{
  "num_hidden_layers": 26,
  "hidden_size": 128,
  "num_attention_heads": 2,
  "num_key_value_heads": 1,
  "head_dim": 64,
  "intermediate_size": 320,
  "vocab_size": 4096,
  "hidden_act": "swiglu",
  "norm": "rmsnorm",
  "norm_place": "pre",
  "norm_eps": 1e-05,
  "positions": "rope",
  "rope_theta": 10000.0,
  "rope_fraction": 1.0,
  "qk_norm": true,
  "attn_scale": 0.125,
  "bias": "none",
  "tie_word_embeddings": false,
  "parallel_block": true,
  "init": "normal",
  "init_std_qkv": 0.0436,
  "init_std_o": 0.0,
  "init_std_up": 0.0436,
  "init_std_down": 0.0,
  "optimizer": "soap_variant",
  "learning_rate": 0.00513,
  "beta1": 0.95,
  "beta2": 0.95,
  "weight_decay": 0.078,
  "lr_head": 0.00535,
  "warmup_steps": 42,
  "schedule": "wsd",
  "decay_fraction": 1.0,
  "decay_shape": "linear",
  "final_lr_fraction": 0.0,
  "batch_tokens": [32768, 65536, 98304],
  "max_seq_len": 1024,
  "doc_mask": true,
  "train_tokens": 144800000,
  "max_steps": 2438,
  "dataset": "wikipedia_en"
}
Each number is 128 + 24 x the weight over the matrix's rms, rounded and kept within 0 to 255. Layers, rows and columns count from 0. Numbers have three digits each.

# layer 15 attention query, 128x128, rms 0.167, rows 0-33,64-96, columns 64-127
078130132120142133153086156091113145116125095096157088107102126151162133155149080109131115144121131140128100162122093160123132132112132117131130128115090147111118099136147112158121161100194107
109104122126105154129137115132117128163068134077137116091088153190133134117175118179128102114144122128117132114139142099121159127132121140170116160138146140139130109163127111168111140127166131
175105147123140140073126099155145122136144136124121164119153100115121167095128169136157148121131117148150165149125121147182123139121130096139149118119118117115143113105072165093100120171086099
113136141162118120171123150114116123111143100142123089105115136142151096120118104158116096083148104148112114136139108120104125115131111127129116143123128123110143137125144146182153158074117128
095086139115118135111098122138118118107166126107119107095118127106151144109145145094141110112154079140132164145139116159125121134132108086144159118103124134129139087120124144138101149162141138
114086138133125101127114122150147103120108136089111140119143140093106133103153129123157134115152134139131131114142106127153114116142152126105151109113141114137135118121153118123145122157122130
136150125151135144176111165118127128136138137102118110115125114134122132161152156145081107100113124106145111130152124128098129139138117148130134151147115126141096153094125099147121109099148122
155147091116112130130137134177151162102155177128103112125120122123135114159116176128126109083110097086130125109156134100132158136131078140116129102165146150168125110102101093111117130127093116
133130081189109107105130140144136127107110131174115155142121152098090099094097125109112157141145125104130131149167135092134102123196121163141089110175142117122105162140120145114153103164137092
151142134123141175115106146149120098110158151125142098118134106114136136140108147105129102130125114104121142159129128104127146116144120117157142136122116122116148117108133114130127142099119099
115104144147121129141122149128116126094113127136122119124194124146079084097113075107152126092120115147140132140163135139092164115133125116093110144141148112155108130127145178118080140117143161
147094160094111094152128131122141124180116115109127166156112136107102136126079132097140166132159130144093103128141150091130120112099153159131116083121130129134134138170176144097126095154139082
127142143179155118114128146114140119127122112143112149108123154099117117112165121150116126133103110129121132119144129134159104136121129125144110149177103127123127121110110153090110106138124126
103130136133126127125100106108127112099167153137121124163127141098103158161141103183113121112142101130108130131159132181072129152075097076120129118177144112137118117137139157133110105113158167
142110134135091132119138149161100173131148139167121138141096153111099126121134108140138142095115103120149094132122159094113152156164142134138111113104149115151069110183096141122156108132108167
136147150128118111161141142129152122110118093127140147107133142109157119129082125103127154139152120122153118102134136104131129128136127120110111097078131105123115108113137116156126134129141164
137115135155093139100119131134136149122118151146127130158150159162131119134115082096093122124124138123139127108084128129106119183097126115114106141110144098124169148129130085124150122098144098
074149121109104148109101121092110155144101106108117119152102102123083149142106126148089101128133128115115136162087136152130143127129115128115097118125092140111156147118149141132079146105140074
088134132139147151157097123135128106108138123154127110129114126121135115118146152116164098143126133139097119157132162143132145121146102095107166132096148149114135125126152101139099144136144132
133147137138129103114119116138141134101113122140093140165129144119111180143154133137122132120128130106135156117107113134139125133116147132143151130128149150143118162137117089123148097139121122
139144191120170182117100140117122142085125145123098117143093134134109110089154113133169116150137114133122141138076167165128108164117085151127134154129139106193108090167124175127106133093103117
102082107149100115163172118129115149111121138086112161151146108115136096150097147157085145088110189124121097097128089095162109120127130125127108146169159154127183149098115101136098102163134163
156157148122181160145116130063099087059081113137131093066080152127142144134124124079115082098139060164131148123119081164151103080130139067196157180152059124131136071175102176149134167119150150
140156104101152142140087149076106092107105087151136052108118142172126132155147155122173103118113114098125147135106139119115133108139122145176135122155094143137044101122106110156159193083148120
088141148103134122113101149110129107115111092102131136158168150142143114149127160120118142080112153086122120117117120116128101102123129122153144147149125143119138152137158135089097109173122100
150147141157133133111122114134110141123141104176156142129089126118135131102119124077153143096115128126147112131119144124101094155113112114172133142073106111150146093146135134121161159099097174
086118150120132092133123133059145108138093114129142107108121106157128120109083165104128077095115097134114113105111133146117101113135090102147143164134114117105181137149123107100145123129176124
107111093143105141128127121118129146120111127143144125098173128123135125107099145157156144116148119145073118139094129131176164139142120104141128128120118120099117108117104153150148142122150115
078132128106155095171101151101093103076109090141148098122096148166124201110110105159165064125115123143085174114145109147104112157096164142169144119153125171126119096124132140101160163115150070
111129139107153147136151130100137121108165124124120120148094127078140119088111133134104116122170116131164134120160115088111141108105112120124173170107126104114154142169145122167146131071102175
089145201177137163133141127143102124155104076144142111199096126150191163142143128091137160177091137130125139149122138154097107164186154148078153127126099140136102085128208165110155152109188158
160102112084127124136159111184156121116155123130102125077149110122127117133133148149149145129166069167127150127178173118156132123087125138109195128083167080136148157103113139056135112176081158
132116132132078106144144130132123145169128152159116127121128115139140142116124107144135165155099113148106113128160136135161146126154139158123111108132172166124126143117093118114135129150109125
113090085186117125153149134135145147148157115167118136151160143129106099148119090116113166164124186164115093156122142125159109102146151138083120110137152124121143151129145103114116115147114116
126113124123139132157136129126141120125130147141121121145103132119123148118136160131112123125155145116115155149121117146096112146141110120154119126128113146146137113166113121155116135116134105
116134112118133120128128117125112129116134150120129124108128136113116136115121150137126105088135098099155140109089110133098118149128092128141130132121136117131119131140127110154097136107140129
138130102140111126115120106127140101128144131119128128136161099118128141153144127141169130122099151142109108121139136139138127115176126121109141138104120102133134161093122144105157109139090146
144154123121138115155106128149109109106121122127135107133100160120140166119121150121100094149152100126135149129125127146099129124145132118171140118093131114148121112131105121147127154111163138
133138137115137150119112105133094094130140116126120134116147101121129117128104132109132129166124174144113117148133122124150111122168134091136136125094167104119114128105174127110141135146130137
130145124135136138131110123129138130125114106115128137125114116122121122123122140140129145147128154155126089136114136132153136097128151120128142105110132107125128122128137107128126121141125137
153174119107135134159123145122128144089108135120105079130075129164118160124177147124116112107132097100140121134111130129098140137112098128136134130166116153132099122097126165177108132093144093
162149172141130120123118142148119133106095128130161115139102158140127112123102088095134142120127116153147131142151104115123141121132139110148151129132121147125118107119138119112137138142129120
099105079157079102149123128107135119131120173155131147139115141130092109132140119158152127132150144103106131127134107104134122126109149128124106109118152133134116143108121136138159114095102105
122129126153118135154092138123099103122110142116137098122142102134140126128151141127158078138143143142129151173123120169135141102116131111150143121120138156132152154059149136168131156103128116
164135114140116134085116103120103127130120150132095108087180118120121103133136139114089121115123125117138122107134132121119137132105124104109123142122136126134142131123105145113143147109149109
112132162153138151117129164115129112164131119097119117150127131127143139116145147126136115138120140092127136123123123143142084102107153140119134103153103140115120168169141119108128096106129102
149112096141120087127117124097096124154123122119122139111124144090106133100145132130167130151146128122105141123126156122147114121113135126154104064114120114153108107149123154136122107128084129
144180161109138120143120143114123145097141158092137098106089128115134151148158126126119131088124114170100141134152111094137131133143079132151150133158109183111120102095121134154117098162148118
120072112111103104092138129122123120142132113132122143100139138083133115127103137107087154126155108155140077106107164080133103102156140112140101131103153077093123142157128121144130134119096112
116144120112136119129146113185186160143138155178110167145121144106104163122138150107116147138133139113147132085136103109101154150133118176120146099102144145154117127131125106123134102140125140
131123153133086107151119115162124123124117162098157123093135119142127143111118125158133139120149108180101092092128102141126141146138094135138129108140138094136090123116115103128091110128155101
150106082111114160158143138112136115133150107143123139157133122112116131137134125154095143156110163118133168120114167117126116138140130151131146173089184113088147148103117155096156101149130132
130108145129158126156105120131090114133113143111128105099130113132146114118143126121134115131161126155102093129110131158161128137117134106144106126094091112126127109126121143147140148123140140
142121122118148102105148142124154127123148154147090145117115148091115146120126131134094152128142129107152137113115127116105124162133122149107136116114122095133113143141122092117130111113136144
123102134138108130115121102136125100071159148164161110144089125112121095106110107131118156072138095160101108136143120100104139082095062085181084139165134208152165101153094116185095138109145069
143148132114107174161142226165081217138121118108103123154082145159130144103129136109136104141089122132163169157134099103113188159152170166142120105116127135116088130137089111164125133084148140
118156089140088143208105129118096172147110150126109108095115076149141156165135166132115097111123094136101085122114073117102159139187145151113120070115135123136109108113121114168144152104193073
123160161118139116158118139120140101062125112107116116098162121113125133112123140115118128094167133124122168175153130129146127141131124096154192113109145120124141151116153118128103151126163123
077124173102104098162141129106115147128127062180125125204152193130115176089108100128141128164128109127118142127110124120105133160116120144100102068162112117124140191163105137097110151076088131
182155073146178167134125122122093105114112095094153105131088127195104113136161143078112118161108179092151101114099160164115146149126114118158125143103113123137139081163152152141101160079160136
103147151110130148120121140104132129137127125108130120131158139108140122089090127124147107121134126144136119117102124123153133131127139135095146161127137117158151106135134129078137154164138140
146103131121135134105128133135091132151111152140120128095110154123120152108114113105147133088135108111162114135123139135093155130106138141134081103151109167132093097158119151129124125127106088
107129139100156117146119117103116095120138099178179130107128157129132119100114107092125137137127136136164131194136121130063137203202050104128136144149124095156152119121135081131124174074177123
108141160139107108161142116130134129140100103093116121145095088112176151108136126120155115161091099150149135130139128142154105088135122110115135164126123118125173128147122093121104096146148129
159096175154156129085125136126150163158114104076080155115172068161115121134166175163109127126102126099136155083178146103155136137160202168138166156120139150118111182124080124071138113172111101
091092071155065122196169100120120133108149143143137150095157107144125101186149116133087117149139128166133118118213103147139103155170031129158109112082142147097139113116120139134135117103115111
126105137157113101125156138141143142157125138098122118144138128145130120126113088168130130140104095115136111112123111131139142138129153123076114130151142146112114163128117104120095149120151143
# layer 15 attention key, 64x128, rms 0.151, rows 0-32, columns 64-127
098160137145137161166134123130104111122104128155152120121171088176161109150129150132132072126089142133137157129115106163117128141144123104123157147121123115112163118116111142142166175092178127
111143148131142150111114129107136111089145138123141132116138099088143107095140163107124098146112126131133155129120118151127130106108114124156138139094138104124150111118131154125137160116152119
105126134135124133153164158113132145150112127129143150121140120122093128154098111130135150105126145071126109088116172144129143119127156166127105123132191104134124152180114140137134131137103125
098147156130141160138101128124137113094121144145122111125127097163143119144154158127123111116082136134132162131171100152116135160164124085139155121113131139097142106165135141172120153112177138
170137131143143101142141121102117109100139106145122136107168131115140107137104113149123152117156146151126111128113119139131120090101159128125145141097109141102152161126132111122151125142090084
103136129131102121134162145120120174144116110159134127128136132162105122141125131117121124130117115113138120107100160135140158159116114121116097146125120121131136133134111123115098153097121153
088117155133147169106085142105151120110141188110112082127161135144152137115149137094129110094120104147154138118119121149112121126159091076136146145124143120116173111115129100155114105118158139
130133129137127141143130108097144135134114121135136088131151136156126144123175121180116107102111107126123111142110138173123149135119134113115117127136144128149129131149124149145139142085136112
143161128103138149120167150118141147125163088108094161177139178103106153169138131112153190136114142087160144087089147128119109168129136144136109110109146166159138167154174085077119073165061100
130139123118148136113109102111145088119139127113174144132104123110150097174095116113128134104152132131123134104104113112126154117107098103161109148135127125101122135103155123136166112153141151
132155164106138101153145156114114144102112075128148113142089127187157171162172124138095085122125098158153148137134102167108155121121138131129148132155052140137116146168129143171130162129181131
109143145115126127134165149150156167129174135156099184089114091099109124112152152139120136121119155138107135156108110120125129143139087169130143145126125134101115157101123105143094124132123139
137138113117114127126146149122156172113136093118087123132157154156133139157130131071149128110121099104144153128093125152154121128175143131102176156109101132101131118123163078111103150101123180
118083145109126137123120124110130130125110166129128152097155118112098145137151110149121157149200127141103093144114121163121136122126104144114188109125093118111102128120111157093117135126118086
120161152130128100162135100085165094112087112107149121185127146105091140147124098124184149129130166136127164075057132145164131092092140116114139098132108132145142114132113139124128144117051133
080114111163097160109150168112128180129138134127070150130134100170120099134169098150158125097095119154152118199155130110105140134121162167108090139143152141119128152108121116092114133107147066
097139142106136153113080094113114109119102158139139084087140132115141108124136160135129093141138092163134075128126086105129133102096134080158151131171110119146143093069127136154127144140158106
133184145106161115093124161116148148119139128126133127070124130138160062121165114120152124143108085124166173103152137140116110162145161117142121123153115148092115111116148123110181170090122128
150123135093121136129108081132108071144077188135164108113101068117118155161098130089108141110165139134123138113175145132164128084118122109125140123127109132131139118140132150157162079136083162
144135105177114139143185163153196217185163150166043185112118157151078168111170127125134168123053110106167153151148120127108123150165145213125073122106187165136127147171107122090142105136152091
114111129084141096159121088132079133154103093086135116105123157168153149132148137116117085110105110131136140139142141153137159120100122123113198132142123116114124125093102158127127170096162144
119092110105105116151141148136126113125146144135152087122173102137130113135132157103152142107143125123121102091114122151112104116128081126154105116091137123116114067118120162111172143126117105
118108163115125132129114176122136150131127097173114100116178108169143109138178102119175127092119088136132134107060096145100140090130087119153098164156083179094110133157111088138055120144137103
132120121138102107063114096132144131119136154099143128112130120092095112106150133129162112153101120141129080155144125141183159135126134127126093160135066134156137076079143160114100125103117107
169142127135110154146109118128081119102118114124129130152126117135127117142138161108138161129116176136167072122106113134096153152136164125151091137123107149130111143141129136140097134130116158
113141146120145120119151157100139137189123080146118139123136169132130140120111127153165097106111123149162111109108098119130146148135172137099123110153145121128109125142116117150178114148112122
129092113122099112134147138163116109138151138133165128143067105104141135099126136090130145180149135092095142132148144114147051176175132135153173102098156107170137121150146129127117136122089133
099112117107137154159153101174090127092126131083147073097142094144154093101194132147136076110124137170131136125132126132175162098123126126127160182073162111192132155123117144121108150166118154
147115126115137105178131160146146150150137091110095096150124133165123144114158154119078113120096144120172150163107166151113110116101104135147100148136092077152128136136111132131069138114138128
091120128160083112104086158158125125146152139136135122144087161151097131112137118142100150097122127123126112119117163135126165131127150181087083134158124137163096141117163133122138108130119162
145156068117133122109167123165182157131167145142125119102130184135130125117146131100136084121119133121150154116048105106126104106113127158159107102092147136117139155122118100147149166116138125
116122166091107159087135107144126135138072129181119147118117092126151125116137125122132156140121161102112132087078114084109149150141156130140078125150142122128132114114141149104133169088134125
141118159130121115130121127150146126096166100101117139113144109125096108135134103128135132137133133137096116130136187114110134110108153130096161099136122116115127151110174141113144122119082164